python train.py --n_layer=11 --d_model=128 --n_head=8 --n_kv_head=1 --head_dim=32 --d_mlp=320 --vocab_size=2048 --activation="swiglu" --norm="rmsnorm" --norm_place="pre" --norm_eps=1e-05 --positions="rope" --rope_base=10000.0 --rope_fraction=1.0 --qk_norm=false --attn_scale=0.177 --bias="none" --tie_embeddings=false --parallel_block=false --init="trunc" --init_std_qkv=0.0501 --init_std_o=0.00755 --init_std_up=0.0501 --init_std_down=0.00675 --optimizer="soap_variant" --lr=0.00378 --beta1=0.95 --beta2=0.99 --weight_decay=0.046 --lr_head=0.00903 --warmup_steps=200 --schedule="wsd" --decay_fraction=1.0 --decay_shape="cos" --final_lr_fraction=0.0 --batch_tokens=32768 --seq_len=1024 --doc_mask=false --train_tokens=190400000 --steps=5811 --dataset="wikipedia_en"
Each number is 128 + 24 x the weight over its row's rms, rounded and kept within 0 to 255. Layers, rows and columns count from 0. Numbers have three digits each. The size before them is the row's rms in percent of the matrix's.

# layer 3 attention query, 256x128, rms 0.135, rows 30-31,62-63,94-95,126-127,158-159,190-191,222-223,253-255, columns 0-127
101:160127095200138141112148129162125117120095102121120164133115163143125146133120144130083130098161103151146105106123166155149120084161100106122141104132097116141135126107146168192118197124146092145103170155115104126145135145124129123089122135130102127134142135134165169089116143167154124113136121134147154131114095112108143146163156158163155107122117169137128100126144168156122117153139
109:128122123130130173131137139127116129084151151107153094102139117096101092102075136147122164120108098094121153120095113070065162152146119098115098103110156144128135123122122147151088107168121117148106114153081132114127162120100097130122124126165153169125114102115127165106147106129132115148151100122122123129109110100167175133154057109136118119143123163137135083122136141103133124145163
115:102123104157106112099137136119170155150095151135151131119130114141167114116095135144112178103078126109134139115151106113119118140121142100104113077130141117138111134089133147108106135126151131112103182139126092120163140139171113092125102112122101122142174110120109148128113112105147074122146106114119153179137095146161139112095132151172127129183157123077135136172128072148141115106156
118:141146114103142104058156172123126144128083089131152122120074129129080131152144098111092170164148148111084121127134135095117138132090147112150111093129119101153098157117112178110136163112128146116133111110137152131159142093141141086124139123134141142104107147154113124145159076127198130124135115122155126160140098145151106113115145141160151103111150106099150109107138146130149153112096
115:188141153147136125124144140125123147117145104115084140096149120136159133140056150133109161104117134125143106102108151113120182117112137132121120114087123098110200105177125151140124187125137171130126116109077140077093151107123150134113108116126144147141111153151119131082124074118171133121115149128092142105132130102171132121098120156148160127125128129125130149135109114111165156131139
112:098097107106129160138153146120119095118132088126117109177145144142115088088096138118122140103153082126175100163143109118124139114125133109120144151092175136110092100153129105097145113072100156139125164140145122133125138172162148139149122172109118159098136151133113182129137135131107149126154114071117118112132081153099134134118112113165111163147108134098133107144150114122137180147095
102:092104084143183088150128126103170115142110108146153098099153147121147126118097135137102132116083145116150138107142129102117115123136125102127128132114095066130149107119110127136124147130150076159123125128121159130093147107106138133140137090100110161134134105095113145105160075117106160105125142123116152095141088124089139084154143147136176117172133121113140075128092120124136166176151
113:141123186132090114136150143102148182124143114081099109066134166158150136120130118133147147131154127107078125112121112059147109131116119087140162114073100107098112156126141121147114133102137148130147126137114106103110135131126150121143121144103124115111142117129140088086125113137159157117100102118114137165100130116164138179107171155149141114116111152153115144109125120076159081117130
093:112132129122152164172118137105080106122120146120128139136099121103107134118114123147151138146137093121096157086177127131109089150113134100143175164155129099135097095098095144136143115145117164130131110147102050093160138141110150143123110127151132146115141135120149106113113172116112128101159184077155098124116099116138107172121131071157118143130118149112160119122111125149095141166147
101:123111118129179119128113120152119137083148096133129132133109090138129144104116110117096157122071132097166139088123096132171148110102129141125119095151090129111141084146182127143099111104119119148160121102129147087131119092122187150161108105133133120125136108147149194094146154121163126147126079156142130151115109092128115091141144118141110112108164135146137113059107118110122144145132
102:124168122132118119101119122134135174170144161129094146145116163131093118141121169109106141142143142148171150108087109099138132139142125114093124162130104114134113120157121138097104174109165094127108107130113129128120168134164114141165106135164097105117135157124132120097107146092096135113139158112071128162129070132119148140127105161155148094147122129125141077078201127119138137115135
106:096116133105088097157096127120150157089114100121126135152155188126180169152087109142131145121164126128139127193145132138134168126124137149115159127098134140117153126152128140120142101112123121096121161125120170103108135150109124102159106084155127131105084107087161164129098122093103126131089139146116134118126148161126113129101151154109131181074144153142089116127101150143124152149119
094:134123122126098102115107130125121135139137113141158116100086107141116112120138160112093161114127088138133117118165147119086104110104099172119185120162125094130119154118110142174112150149139134141152123117165106121158135109147173114169091101118110159141102133153133112072163121110155172104133142121100133137132100119109138122116137145096139091106167145129110118169128123147108208117181
089:154135110114078132127156113153125130096125138111105111121110127138128170095112139137128104155135107168155146097154136121176141181177164161149122107125104100134084132122149130132081161121090119151101157161118143130074130115138136092117114122114097106083067111129170144092114136069151137124107147137105106130124103132117166097123127113168128117092157128159145154120147116152140120117135
099:099116150145131123124161100158118104110144146154100134113117165135078128108094089113157137145131090147139146092101113143105104084114136166127102083143159140170139106094137120134118126117103110076106124112124124159161045123124079110128113131158129135135141119082111114116132113138134139131147097134147114154125097159148135136108159131108113161117105148121124098098166093089108130075149
099:102136081165137160108137134118116117151139157108107109135163128087116153200121134137098153135099113181089105110149121102174143130092128139137099107128096068133125099126151165090100125128149137133106144136102134112128111099158137099095075119146154122155125112144103156160114114116143121121114164141147176139110134170153109118134164134117168105116111143133138160110140110133144175137149
110:079113131105158150119130159123154161152150116122168147105152133117128127094098120145116111125127092135154097086141111143112128131144120157126175118080168110132131158108140149124139116117120143122093139116139114156136145112157164091129162119145130070138124145135123132090132095086115093136089135170135152119106130108168062137115123140138155159119090146178096115105119085172118114089125
# layer 3 attention key, 32x128, rms 0.145, rows 29-31, columns 0-127
100:125099154108113091126129153129175145156120127123108105143151093112134121151107086043139137123105120153136131125139140109135161153081106159164086115144117131062091113107108132130135114132149108121122105125181126116094144125105132168107141148103109156163143093128130145125100121113084140116132152118134151082127135156131101129107091140154131127073165130120065129137141142105142126126147
095:106131091107154169106148110128154138171144115124143125107127121101128135154144154146132140161157094126098143094141114151131156145142148119099120186103109134133129184148157143129152097132132125154140067102161141117137174103129175112106128120134123153080164134098138168147122118173153123155127167089112135112114144115130120170167168130143100167124107139138114082139175134131096136126131
110:123130138182103160099149142141114076108128133168130134149146142123124105155187120135112110113090113121170106109119128141110125141112094121128116144135128124168154140139116144124146129162145148076085156126129090107100177127133153153182127178095145142091146129083140105117143105129106138095192144086127119142175119133113133128144138141120137144172160127165091143142127135124141128113167
# layer 3 attention value, 32x128, rms 0.114, rows 0-9, columns 0-127
098:119116097108123092146112106116124133112116135119131144146154117126116075144138145103137140095169096138127129171142126146152102110136129145133108122087167141125121132130123145132110144073072107139121142108123106100189128109135140121083096129088108177132106146143121147141102139132120116095089152137096169164125143117100172131166075102109129086116144117114180163178103132137121138167139
107:114124118086146103139110127120150082145131144091158112102080122126085079165130147156137091124150150108097107151093138156140134080131142120120125112156140135162159090128141124121076148116182110125130111162148180100092142139122077133110118080138138138124107134111127132143125093119148142136165107156168121136108145144099156161144135144138133119177144133122149140138085112146124074121137
097:123139133170130144160112151114118132153124141147124109173150110148156100086145103140124091106126168152127123153121137134096163097143138099097154110160095103104114103138118165147161126122149110147170138106108133141125098153143137115110135103105144155117105138117171133080171070100165091119111140080154130145133137137122136147075098090176168100104106094113155116124141111129104131141106
101:116123099149099165166105143108120160129128121120123112120122121125134085109141102161151172135187107103126150108110129136096125102065144125108105153149112137168110138087095161089088086141153144150146121142137146176165136122180147130134105137112142172141118118122126099120129124130098112108112137184110146130162087113169114138096122110141131142124100116123122153106071112099127136156157
099:144109134097146114164151131154065125112122164147083118108122154142135106145138151114117163078159091119108127138118112080124088095185101099077126115090081090117146138098101134097094107128119112120163123132093119112119148133121146100146099156117130144138191124131108159132104109115155157134125141129130173144130119127155113112135102169139093123119144138163150112147134133149160131114089
103:121106151159121144154143133131136115094138126155130043142136136171126148126152125080147147119092138106132102079099127137132133150149110134126125148124166107141110129122141162111124143140165198111157164136179139151097146151154139142107106130111095147085115182091108132110107121128104135109092140098111126141110129116114128118154127089164132164131103112122192134147133123101141145129169
095:145161117135092167119097124161134151200105116147134167113108148105121108086153125146108158100123096129093116164114159100090168130101121130149103126161125110113129142140116125101134112129145171131144121077132095108122131122138113180123142125090100147149123144141155125109120137109161122140115106125087117106123175160106133109138138164211105122154102110092086131124108124140138110122148
092:114126133129112142088130140116157131141159142124134110144153120134144105119172126099146163133139143158122107131103155116143123134159117089128148128080115174129137113159118101139124135133152105116142114133116119117133112115095065137102124132083174071075112143128086130136180127102113152184118152164112169113157126153109127077115095147105079125116094151090136101165140124100118149154118
102:109125144145148126074160115109116135125149150096132128132144101081131090109134139121114127098122112166105143110118134105141112178153127129120150143129153126132094134132167151129186152124125085077118132109148128176148135141127141136178130126166159117160102068110164104107113137096101132122165131115139098168184155122112123138143134150145077119154104142128142095113159169106162103131122
101:130132122177113118129123097141146132174122141150103136170117131128107125195177132096093155141120128149167109141160103148101109137114128127114102136116123097120145109131141123130124137135119154103174118139114126141108137137162130132086148082151146156131127102129103066112129147140134121092113081149173138100138145196132177103124116101118135101131091151156119108109098167151120172094120
# layer 3 attention output (transposed), 256x128, rms 0.134, rows 0-9,32-41,64-73,96-105,128-137,160-169,192-201,224-232, columns 0-127
100:134120135097130133139126156156138110132112114115176163145134119146125140074149153162126157167176107154168165110094097181135124120150152132139097118144102132129123109118159129143097088138134153138104134129140159136073099133088098105077135105120159165124110145148128088151158122122136124099094143133155154149149137119151123160116127123111124115162157135111135136087129131211144147107111
093:118128119137106111137132155110147116176124135089120130123110130130108098142105126116114183154162138132148141125134160178134155144104148142064152130130131096118134208160177110138159142170103120124135108151156167149148135131139169103137127115070101139135159107122118143109105111122101161133126129112163104101124110120160101121149099165106144149129087121150098138143161143098166111155148
095:137119129121078156156137148100121124148085125139175171117133124107137135132159132213143092134119135148174089098120117117159125091118144156131182189115126099132091181143118104122116124119104081139132119115116138131117128154135168145120152098143110163123112130133104119143126146125111113129119151133155143099148121150111102131124123121127160147163193144119165112107161104101107140143098
104:082134101103113134129104166123102128187132130074190100124126130120118109190108071119125081131161120137119164101148130141156140137101115116163138078110149166149144148104165153096139122093134106116159137120144127154128139148111121129135118096096114123095131095160101140094135149109096132123133153124129140140127104139129146119085124142116152111149133145083108122092120079096115092130122
095:118093111147137142121083124142118126126121136118169136125136101097155117151122095156142104150161121102143152168100127128159140143127196119117166157133170125125113141151109130133164103162102119147137114084083134125144134089148113146157133150133128131158146144142130081115148147117163102140109104104151137106118117127156165161151123054133162158139063110141113113077101111112138096117135
113:165141120116143118139097128100169104152136146154097105146125104112112107118157105113112149133120107147154137096121144135131111161141136138120108138137095128138123145145146132124141133113084131101130147151155193144089108151147148171097128182067122147167123126154111113162087097205158118121110152130133072103143150105121118152176095146149169138140139107116101135156114140109128103149136
096:092148134137145134153153112119119077161100103175105138132108144149142153168093090107141139201092138148151135158104100077127145157135116098103129144130124077140100144139102114148118139111100097125111141087110118097118122142116115168146134164108147147137169152136160086126179128131126136139123095098126141178162129127113086137139160100154159157124122104136119128117108151124116152149111
095:113142121123106107101051135094141100142116133153078142121113154141135106105139132149134076150141160119093177128097159166115121115116118150136133124141139128065115134132103137130162120118122105131100138096097114158156121122153120107163124062142143129152136136140109096151102153178107126121120128104153132081142135152101154127168111143153151137113100133167121110130151155164163129117079
117:133109123147130133135123136113170144087165122137105138160132150142118136116081107103109148125124130121145170138133097149118171119130120142111148122148145160106137136180080102123142131110087114078115161124131111149125150128147085138125123137124125046119115152130112141134083072141092152119108128131143118158141103121118163103087110061121070161130146128145149120103109137113119077132146
090:144137117087163109107140119147125147116141130169131168118114155107101097115157110153123142087130126116102131170178107097166115133170079104108131062108101122095159137116173134132132116131208083144127119122123104127133120104118115125137116124097131149098127110091130148133103132143084138167135118147123116130121143121155118127113118144067119148124118122165124094120102143096129164178133
096:136142064131145159123099122148072131132141125091177126116116142088156110111168126110144119093127117119092126155154111113106127094125160184133117140147165155116130120141144139161115134088105104136102124164123150139125121101115118134086163088105116141115073118139097161127140140137105138147128092144134125134143153139125115113123116147089136135084118176137135135154148139122121055139189
110:176096090114104113110105166103114127141138123139136094109162098167137136140126167085125110118126134116143137108153118139128180139104092116082150133162140125146153117173177111130114171152131126120155111077095153150138129072133102157095120151104147148134146174113118126124131122172105155095134143148096152106158119147162152151109090138165121112135163109127125158125109131143159103106119
086:147128153108097141190144145141155154150122137092106103134158129131106123112097107139149088127129179106127127110074138134133131059098112154135138139155119134116156145137072097117143111115109163114135119140175173148133166125150122115133118178103084108141132141103139132157159098127117110088118121141126147128126139127118152119090160078130098180174110122136136154100111111111142149102125
112:131108149129063137138181103121106099090121110147113149145085136147127118091110096143164122129111132152112120088117134132109115126142079134146097168180117108132147112105126112107087150133081158111111123134120138155113111140193122110125126121145164082156125135149122157152080123116129121121139125146139112114118087173138112114132109083116108132098119180150148154133096133100159103086120
098:117125116181123132086125150094114088119123133124128128161109137087104130136108148138143130097097081127088129140129095138121146164147120092081084090136166142155091131088142165092127133172146145129125134100117129121128099151134115099100118160063099156088125128080108095160118155077143099127147136136188135098128116141127098145136132113110125098114094128141137151113130108120132138123106
109:160116121142130125148121134184071122111106110106094162129102064151099137122115100138162179159141137115115128068112127126116157100119103096126127138134128093152072128100186157147129158066141102121153137135123107152149128157125126135134128131087133096143145116119135129136139113102127094116092145117094121103117082151141134125140116078155130146097131100159133121110122119102110124085131
108:120144134131132100144129152104139119106146162134167115165119168156123141169144178141081103099123139085125120121184137114155133154089140140140099152098114127129116119142139112084092135136158107088114112158138129145138151103170131153123105130159163124113098101154125150127106122141183171093127157147112151112125086158123126107132160067104112115180129125103111124107128107148149151096147
114:104115117149122183112124153124111098126084118120152125122131095140103150112142154132189105112128161182145106094121122099104137112131081152150090136085125155123097130082112125095076104125159168178105130104139124137113154107134160142116142154089165098114149125141124122092159097124135118093142161130148146131107114130089147128126168139122139105153106094132069124145152117142113126123126
107:159174159113165108151108133157077109118125115134096129131107128113121076140131176159152154092148136107146140094140157123115115129115118128110102092096126116121106184111101118074166115084138133141150147124143142143133152138088189109099126127126105098125113110123139124143120129130148155139130147150087174067140117157107145136125142164107145073100107124107121121133118141145127154086105
105:173098110126120103102113114135125142121131100088123163164089124130177129117107133178125157150130172143142083176169135123192141100148135077108150129145128105150147163112126086163110123154122111081140120123099107161179120126127111129133130127133149090128108156122138132149112110138130139091131148116150142157143127148135118156167090093131075108098137122118145148118133109103107098094116
127:154129116145073091101134125133133135131119144130109131170124139101113104163122142148123137121118162110100145128137117128151135058090076107139141089133104108151134118161089128141161108136138121158107137122121156142143128166129159091174127139126165114143162175133096152135110106141097122141116101147125120158121174122114175102127122151142077118159156144128170138155123088102110135083078
117:160114131143151180170103115083105159117128136101147152136128137155145121133136111130091135137127151112161140116081114155165117119111139156159091172169156183100121093106143124107138105117130127177096109148124075152127132159115098123124178127140160123097133105174128168097111147119145125116121109119095094128116111134127117097130105122090103075138109142142120107100135102153097119129160
120:142148158117127147152071100141115156143124120125139155129142137116140125160122126100111128134108121113113131135132108119129112115113139093105110134151119072164159130123123111137163127129132165123140124108122153093176098122100081177150136118122197126103146089120095184167140151125169107109127160104118137139165150104111110174135081161105145191119120125143110127124139144178129143169117
108:072115097159091124126149164095127153142134152170102127164162126114148159122135117095127136130128097111118111107168097122166101111132118127095137147115141143125094119145091141125153153141124165134146173117109132122132107157149086114137139147129151139123131163122158103149134160199136096151121173164131079156147153124096090091138130130150137195124118117150141114118119132091108093111139
120:134133168096100144133187106113178119139135133147057130116128119124105159107129144141133147156108144140130124153148133159161138135086067155130116110123162123113134090117089131093127092130139103148099145128159097073150122172127148127131137112120128122119126135136136151121105137136131110107139149131142121161102064074151109098102090123144111127141178168150132147157125146122128176109115
124:129128158125151152093110154098112106126158153146130119140147136135125073132110111148077140157122106148093126136143104139126104111118141127114171144122108126132159147127123159099131132145117148108140104102107111084110138080095138132104095140153095096118119114040098156121160133112117143113125102117129190100080171125113149123119118133104091123102113120150079119090113131071111137134139
113:140092102137158110118129097152123122146131134087133132143178144098121161101147124101147146133107115145180154122101090126112133110154134082105152126089136114119144187138132118146109149090113104102165156087120129102138135147132124078102124147150141139141186118123139168140114120143125144111144139149157123136141134130090122204120094190136126152089119114133126144114120112088099111125084
091:138117202127122084116106131113102183110133131140140102151103164124117124104156185147095156097154128086124124121156088124087137101109074103140112107141110148131143139130150127147141128126158139123163123153136158104143121166122116138115113112150106117083156125114120157122111112140088104144113138125151103121153163123121093108163118183132141112142193154119136128148159140088126102160129
117:126114124143100133070136118129174139126155155125170103095126173145130144160138152145126143133111161140120075123135095094173107118098173129147136150127107144153168144137106114145100146135158110112137142135166095141151084152151108156131121093201152155101142154147120118149154111114163108098103119127150108113116134096169132099168111122137132115159161119115099159143139152152149114165126
122:121150140142125113129141165170138129169112121087118176135132117117132143188149122123119098142117133174127093111173135119137152119110135148153101135127123183121121118126085065140134181165102181057145124118152138121172127090140104100103135115114148130114174123118150128108098120132160108139150105114121126132100081110146170102114150119141121132106125145107147110167110128115128129112110
103:090159084119135159124139144112147141106105147158142164109124128135112120130125145148091155116097124105122089155125113124172100170086107112142119097095093099125138121167087148127144154108149117140130111165142101152117142109150139104128120137149106107092149100082133158126115152134105118191133152107137164123111121135158111147139139135149159111111108130182105155069139069162154096128123
101:153126147091119159146167109112150137102130150169154151149111112111104094113138136123092126170150122147145111109179110105117127126077151122127125165141117130146126141135122123111128182127126136103144118093117109153113142130130167109120188095131039142138125116140107088144127115145128093102113162123143121084099134179117115122142141115153125127090128128112078131166145116084158150131094
103:167154121122152132148122146156130111121156135124086132110137136130085099125129162158139138123129101105093160100128150155138132164121119153135078160101161132110153119105093106127160090128128070110084124164117140117098166179130148098142090109148100123158117117159108092140142122149132170138151119128116114158141100123116125121055094157113086097165140129157143119151127112099136111118158
094:178128153122107101118083124173114114132113165121117162081153117130135133157162171133173130125099138157127136150099195131128100128124134115151166100131120112156138135155133111164111127141111137145119133139139127108096100147107103105109099091130082147178106161103145117148134113106135102123111178117096117113084177104104126150112136145124139140089116123100141108144133128118109085072149
093:120107112130101102152167151103161167119196138142105095182152098169118128105153135163152134167115148146140090150149094127125105134126125108153095111141103151097140096128162127127091105107087148101129150140135115156115146119114112103103153109142110119120109120115098140110141117114110129114139128130133097138155112143067122076086158134105163124155123127110106153109149112135152152171181
097:109124113150085137107105147152087094110097120118153100087068087106102084184135137134147067099137127132112153172135145107149110095072116116135144148112105100142142132112107144125124115122174145159125130118165092100123127135147117127134130091095105142146091131100134126136122115136110126187129160143114124102146105094131160136106128133143156148170123121114106133164139135146162120133087
098:121116130117090131142168120157140156060159080134120143131104157130153099118139116104117161136146155112130129116137092139128134151120117128139134155158084167096153118139103112153146153135101133078090094157140117070166099097120128117131139100141122089093138075130096093144101156132123121092122122157118161114116120142150115157129122120087140121105143076163132139140109100118182136116115
100:145117121102121093140147092128117124115125161146134133133163069147177116144143107119114130117088150173132140150167128107133145129114127136163159145096117100135134131115126116143101151168086100124152123132149132147091141082132122172105156159135128147133146097122124121160156097118103106133109154145097117154184141125108110119104168126098111152138142085118143110067131139110074123195113
100:123071115117176159109148142144132128164105135143133098138208117126138086105135112125137092109151133133140089098104122126136108121156169128125092089109150165118131145092165115139127158121129174098141100127125120130081109106133181141132136144065118108091121142100114140108145130140128147128138167097168134145156117126098129140145125136173129101098142098137122170159127146139148117126090
099:129099154141136158124155152132094110079185141145147132103170093115110117131145141107121106120140122134085110137139157153110136182115115129163111121137142123120120148129146137112108096146107166146093118142124097138084121116095177189126143148117134100132185120154144124104122155119148131122118127149136165161146146118113108100098139120108095125211089110092107133119145132097158100149120
090:099109156141151123126097123132120138115144089147088076113133091163121133161120118131163135216127068137147130107150123102113165154145131083122148156168129106146116148134137137122159122127120102129166144138127123091123136181131112166110149144127128168139136116107135092105119087092123106166126113151090132140154098122120130171119158114116149182112131130117144113144131131075108127123153
095:104111111134117101104103153176093147090126127107108091142147132133118134132129144159191117148078094138155165144122135092186126129197131145181103117099101146130112134104097141116125157089143151121138170148148130089162118118103131117129109125120165112130165121107169138112122145134139135130149140133121149148124077125104136111116116107148116139098108128121137111106190136187114136118110
100:103109128156141129094118166125150145115146103119152081138143108119176134114081121115147158163120135161131141147130157102137124139131142162157147115114114118126110132085162130164063151147156115138137148157127120125155108083124089097133142136107118140154136138133114081085149160121111178133165147161128139161119135132162164097151140109112112090097108090119101156130129132081172132085116
092:150178112066138117204117134154108176165132148130126175121077110101084080174134159142134150120140125127129112148146119119153135160114108157158135150138080117096135123091133106114092120134102139104105147128119090138147158145113158141108185127120140166118161130153134119126143120130150106120145136129150138147126087126140142120125141109129107139140138153148117116113157123152114177180115
110:142127183129133116107124136147145140122146090121166151120104137123121105120083135103099088145123150166149111096150174107122137128097104161155124149135140134123150128195152140162108109161119148119110114154152132119121133106130139131094177087151129105117133127183128141125124133166120161119123111145106141133125175156098178166083127161162104103097147105113129193135122156124114101148132
090:096106144122105147144227116125148173133132137158117146144134154128134163068119144106077113107124141119137120139122143121069167102150108154098115112135143173117151097076113101134122113149141078146114131152106129104104114127135129133112126128190136111141119161116162106143130149109139121140159102127139123143117120144134112130114145081139149164124104159083160131135116125130111162123163
092:149142185104136136106082148134118125145139130109103151125126101144126107101160155146109066126133120138080099103115140145108102109132099173148111097154135163110139127134144139101125091149162140165143113151110099189139142124114146158154095123165119135146122175161150145160123135113108101151137152113126074132134144129116141102124111099116098158135114158116146091196140114146145094156140
094:136121098127136102113121130150131093128156157147131134096118120130095103197138115078100122117103090112140073117139136162138121120119147143105135111160135098141113159152176141124157086147134145133109128125132106167123100099162168111118115135113116165150114112141147110097087152101151110133137128144125112181131148147159108148171114109085116119135133107138126158149081097105104073077139
088:112150140127086118127126126149150107099113124132120115152105119141113141163158088110129136173165136128129129165139165094111120132123081141136149175111111105091094088128141176163127108131097070158111117114106126114148163109102083127089157111103128146178147132152146114151178123126133126156160142156117087131099118134117132164138133135147194126132113118126124095165140126159117171147136
094:092103112090109144133119075107117111098141094171106119109162118141131139111036155116153151142116084112095167089108090077105144122159111102174167123148165108177128128144118124131110129116156116150131114142117135089121114162144141117145132140132102141130156117136134137087161110146117114140102133115105137147104128112103101141145133161132151102161145096077120114125115135142128139107157
104:104088089150115121132148095102150123131130128149096123126128145134132137100120115109108130072113112101167089125108119116145117131129121145126112158112166165099152129120160091111127116134086134160128127076126131093128110147164106122124160145128111156143121167091160131100077131183158128074162127107159105104096129155103125132172074128135107142114113109083111122115123164121148140172159
091:100158142109135121090161107131165139121147131173137111055122138125121136114132132132141118105150129147139116121144112165131155110114153095150109094061112111150120119125106170135076137138131119101103138098130133143156126148101142176134128088142159137101129161153106172101110139122133117161115128146129115146123166123116152173116116111122140136123175127051186148130117128164121159135102
092:106110132145150108093114090154088136152110174131107149096132130107069162153177151116155119121147144077118125163112161120121118149135070124087147140127148154130132117141119146111130164135172169108145123153145128078142166127102166115112149139146148134134148175122133153112134150106124120126099126142157140110118108097155092130150173110125141161147089118099100159134105111158101113094128
097:101138156135133143085145139103166101121155126152149131112144134171162180099155110105101108154158136136091132140099113122123123115163154132117154100126131166098102183130123164164171156127137079137106130112149143144125103117108103123126091090144125151132122106116091083145144100098119136128109095106152166144151164130130088153151127120114142152106115068148127170114114134115152146101093
077:136171113119107117100152115114123126117095164123160096113129129147079138171119137078115139097127089145120119131119149083147135082160118125150171121119103153155179112114108077141164126106141102097109131161147132113133086139101113108113072137104158128167100139153111119159138124127137137139134174162145137119132145168136111121159147126120061159141139164118136136175140109113135110126116
088:132106125104129114160142108116136109096121091164163130133137143139153165156090139142168179089095100128130079161088130112143097123145180131127085095155149114096110111143133097121100124158068195092131121135133146124140129166150104128144143105133141118136141119180154134118121154110132102118135116105134161155132164180128130129111141166109091082106132122109121151127143131152129134137126
098:128093138110125163119166144094137140143128106117157094083162105144082076101136135151148123115127117172122107150159159115146096144115127148134134113112138131127099131128145128129153137119119145147107149131130145190141105156156127092111129144091080118158112088123137132092114152147146131121111089156162073138114128126091132103187111156166142124118152153115149127145128098102099113060118
111:140141148120174136153156168152146148173133109126135160133111135106118124117121112147165141154155109094128121107146129105113102143157095160135119138184112132156108114126144125104145161130144113131118116145104194127122146132128084109135149119127141117144068158121141167131132111126157174165140091101123098112116074110186135139137153152132143093143111166128152054129141120148150146137157
097:116126127144156086081145127087097137175122099102143134152126126130120150141087133128148064126131110182130138121137136152122130137110138100112131109104179121116088119120102155145091139130141146138125120104149123063137130084076147155130107111159130128133154099150095121142135157079108121130117103105109113119146154153121096144084118164078112151143155142128113124140170081093119117117151
097:188103155109133153164073143117123111129106119109110061137131204144113149157134134128126128140105085116166165147096126123116121085127150164092115182133137143131130102127163105130108100135133132116149131113157109130143169157125158119133127132153105094106110126119124135139168099102116167140119115136082083094114118180122153108111147132122147113126126117171118099107123137151156114136123
089:178145141092122126100156164133128144141123105123087110154103141089110120140091125141151118102108129122085121151160148080086131142125101120111118132108098141120105154114128124102117166154151137087108141140145121149136112099111121104147113102153108129139167152154104108134121163089190105086155103104135116138132118138165156144110119083165118115157124052085101089123145129141122151122126
091:157098124134116076093163094154114114130122114135116156141109182107144113096096198161126115122114133112084111154149136099110142151152102106187126094131148134166099126135137150131119139122138153152127125161127125063142140121156128130134119133161122076102136129090123108171098148083153105127174130121099162110141133124129130143099101107103113072137133120149124142131112119119116134120166
091:124117112040136104100162104124159102108147102132099107129113149106096115144136106093109135124142095113146102121133100159134180148087113088106102114124101164134143109169145134115091081130101151112140127109124105173151146145130097165147099129157120105149128105140149133138169106111145085136153093126110127170112133134117143141139103124155147123081166107128105140133140173153120119132160
088:174071135121142154105113136095139107110121103105148156104160154103159143078114106139106135149143154143156098129135145092148159131160111108096146114140151094122150076110116137148116109176101146148126091144126147132136138154108142152132155152150111096143115150120086133124142104101119203086128097090144096109128122116136145130156109137101118096135157167112144129134111122153094143165160
082:138153113065136130133106074134134108139092116135117127121101158099156118130148137153095137115147153090138118144097156155135159134176147091085111144122108153174134179089077130153150130126154116114153100105117114145123114175142123157181104151122106132129124102089127118147112110123113123158137144128083096145135130142112084101124144102102139113107091107161137102126143123113132150071146
087:129154069133129138118089160125120141155085151070133107145162121142148161139127170089160134144154135066155159154111152108128164171133127126103111136125143141106151161176105096096144171097170084122117105122099123128142142134092138129133122132141142159101153148123137127118141131114102162139125163129116127143120125125131099128098169160097129140139144149170151111115162129093135116164089
075:173136122121181080111095136105168157107145133130128137141135082123154139149170134124160144076181148120159129122167146152120121104103161144132126078140128119111137158121126138130123106146115128117140119135157148135124151099094122110101133090101125123130096155120073128121140125121114098112155139140112188131123164120174156132094114183115143116163119133131156144089122187114140138160107
087:127131140140172145137193081132132131119168100109125131135116125140112135125109164156107125163129120082126151134140122114104125143134123126109105104124155086096088159104101124096122143085131132112128098100111163074105113106141145122113116108153130087143122140134128139128132126140116108160140150092097146110137136121134174133110177063154098154137116074131124154117112100173192157138149
088:137126122129131108119104151140118092095118104141168159083114118140162148173133107128121137113114109081111098135130108140187174166109126121128134137133108082140143119137143114111145103138127137131143139143119158159073120175139125125139111172109152141131132101124106114131148135123149140113135108106153146167092138157127112141189137122142141064118135118142177210116121106119112074112126
087:100163146129141095112151131144142132166129151153117111149109127086133103124131164126087115135165148105092128166094166116138090130142137125118111127139122115143108159150148136110180137106149143104120117122095127116117132127157128086123107140116137121152078159103154127183105152120138129107175145101143172117166100109162133170110120139183129116135132127159161157150131115210108122136161
073:122108169161137117156131116104124078136124134130093154105084189120148153114145153112124113106093163148108158107100150105107115106161128113116160124109116116130104092091141164117153143133123132099135139118098134121189134113137127159137099136114161096153103100124164142126109126129152125150110121107108114112138096096121095056119148156140125194146135170138124106115079128113115160150126
096:105138144132175086141147126138100091144123135129145102084135118093139165195151115125095103109119124139114115109129105108113092135124128135133164148074127122120096131102152113185093083140179126136107152161146113132111123123161082120143095124139135133131097109110099140123175127141125129109084127151119160160125201149122101108154134133121160154129116132152127114142089137132153169112144
100:133139110159101102136121151114118096056157136114156140125106163153127142126114122141084162108117105160135144141161125129128125154147149117104169138143152166107103092155132155137126107109158084153116099108134114122104121126098103143089149100096141116119099076191146139119100166129137127150086114134105090134116126120129164108132137144167172095102112116147140105139152116177142087137154
095:121143152131158071146163090144112142114132087111150105123130131166115107130109107114088113114086103170113147147124132145097126096112166142158118156128116130131125122143127103121141128109201105160138140135134099099132144083124150134107129164079139124114139105149144119165108170162126160138115127156090197152125132107154134142155149141157141134162103115112086136133128114077163124137096
097:157164179113111150170082144104102108146124136139140166131130055110140132102163086153150133131130122104150144108094131092104124135117150107098123155131087114153080140150136119125125131093136099167125139114117207136143105144090116119104134139146097183101133121101133124141155146140118096118127089125127122120130125096164100141113143132129148105154139126147141069127111145174129121121129
085:151130141105122116091120096098125140129145111083133168108119139167131130124149146185144114120115102140138129168146104112119087086139128118145121101124148164160080144173136105131162130138139098138146141102137141135165105106102147136158131128155116163102126117199110123125147153123139125161136122121165089144165127156123145085089180080149144173130152143120130155129120133105153115078128
098:138156091127099118142160127137092124153123107143127092117103100077142135140105083129132159093097123104116148130120118142091139108175134099108115153123161138137125120119138178130143136130117115151127135105142160090096106133128121139067121109098100143122142133119145104160133118155129116177093143100097106135122131143135123110094167074142134126127126105148120154122113129019097107114135
084:132123147148113130095099073097146141149148097099154088133133134119102157139118138108103119108146138164170123115100124124133147101143150078151137112121126144164125140119124086162115153122134117108140151122124145132129114159115117128124124198144150105091139127080118102143128142161146137106101089155134155147105100131112160081119063085103106127124123131133196173101084145126135117121116
093:131113120047118150162116132120142120153103151141144131088132120105148116115123132123117148135097133135126121130083117137114147132141131110147108130163109077152178138091112085103111121093135187137125114156123133140129168147101140121119127135138149161150111099134142125130155127137114105147177120144125120141090130096133058150092098158136112152177106155110140081117113152128168179118093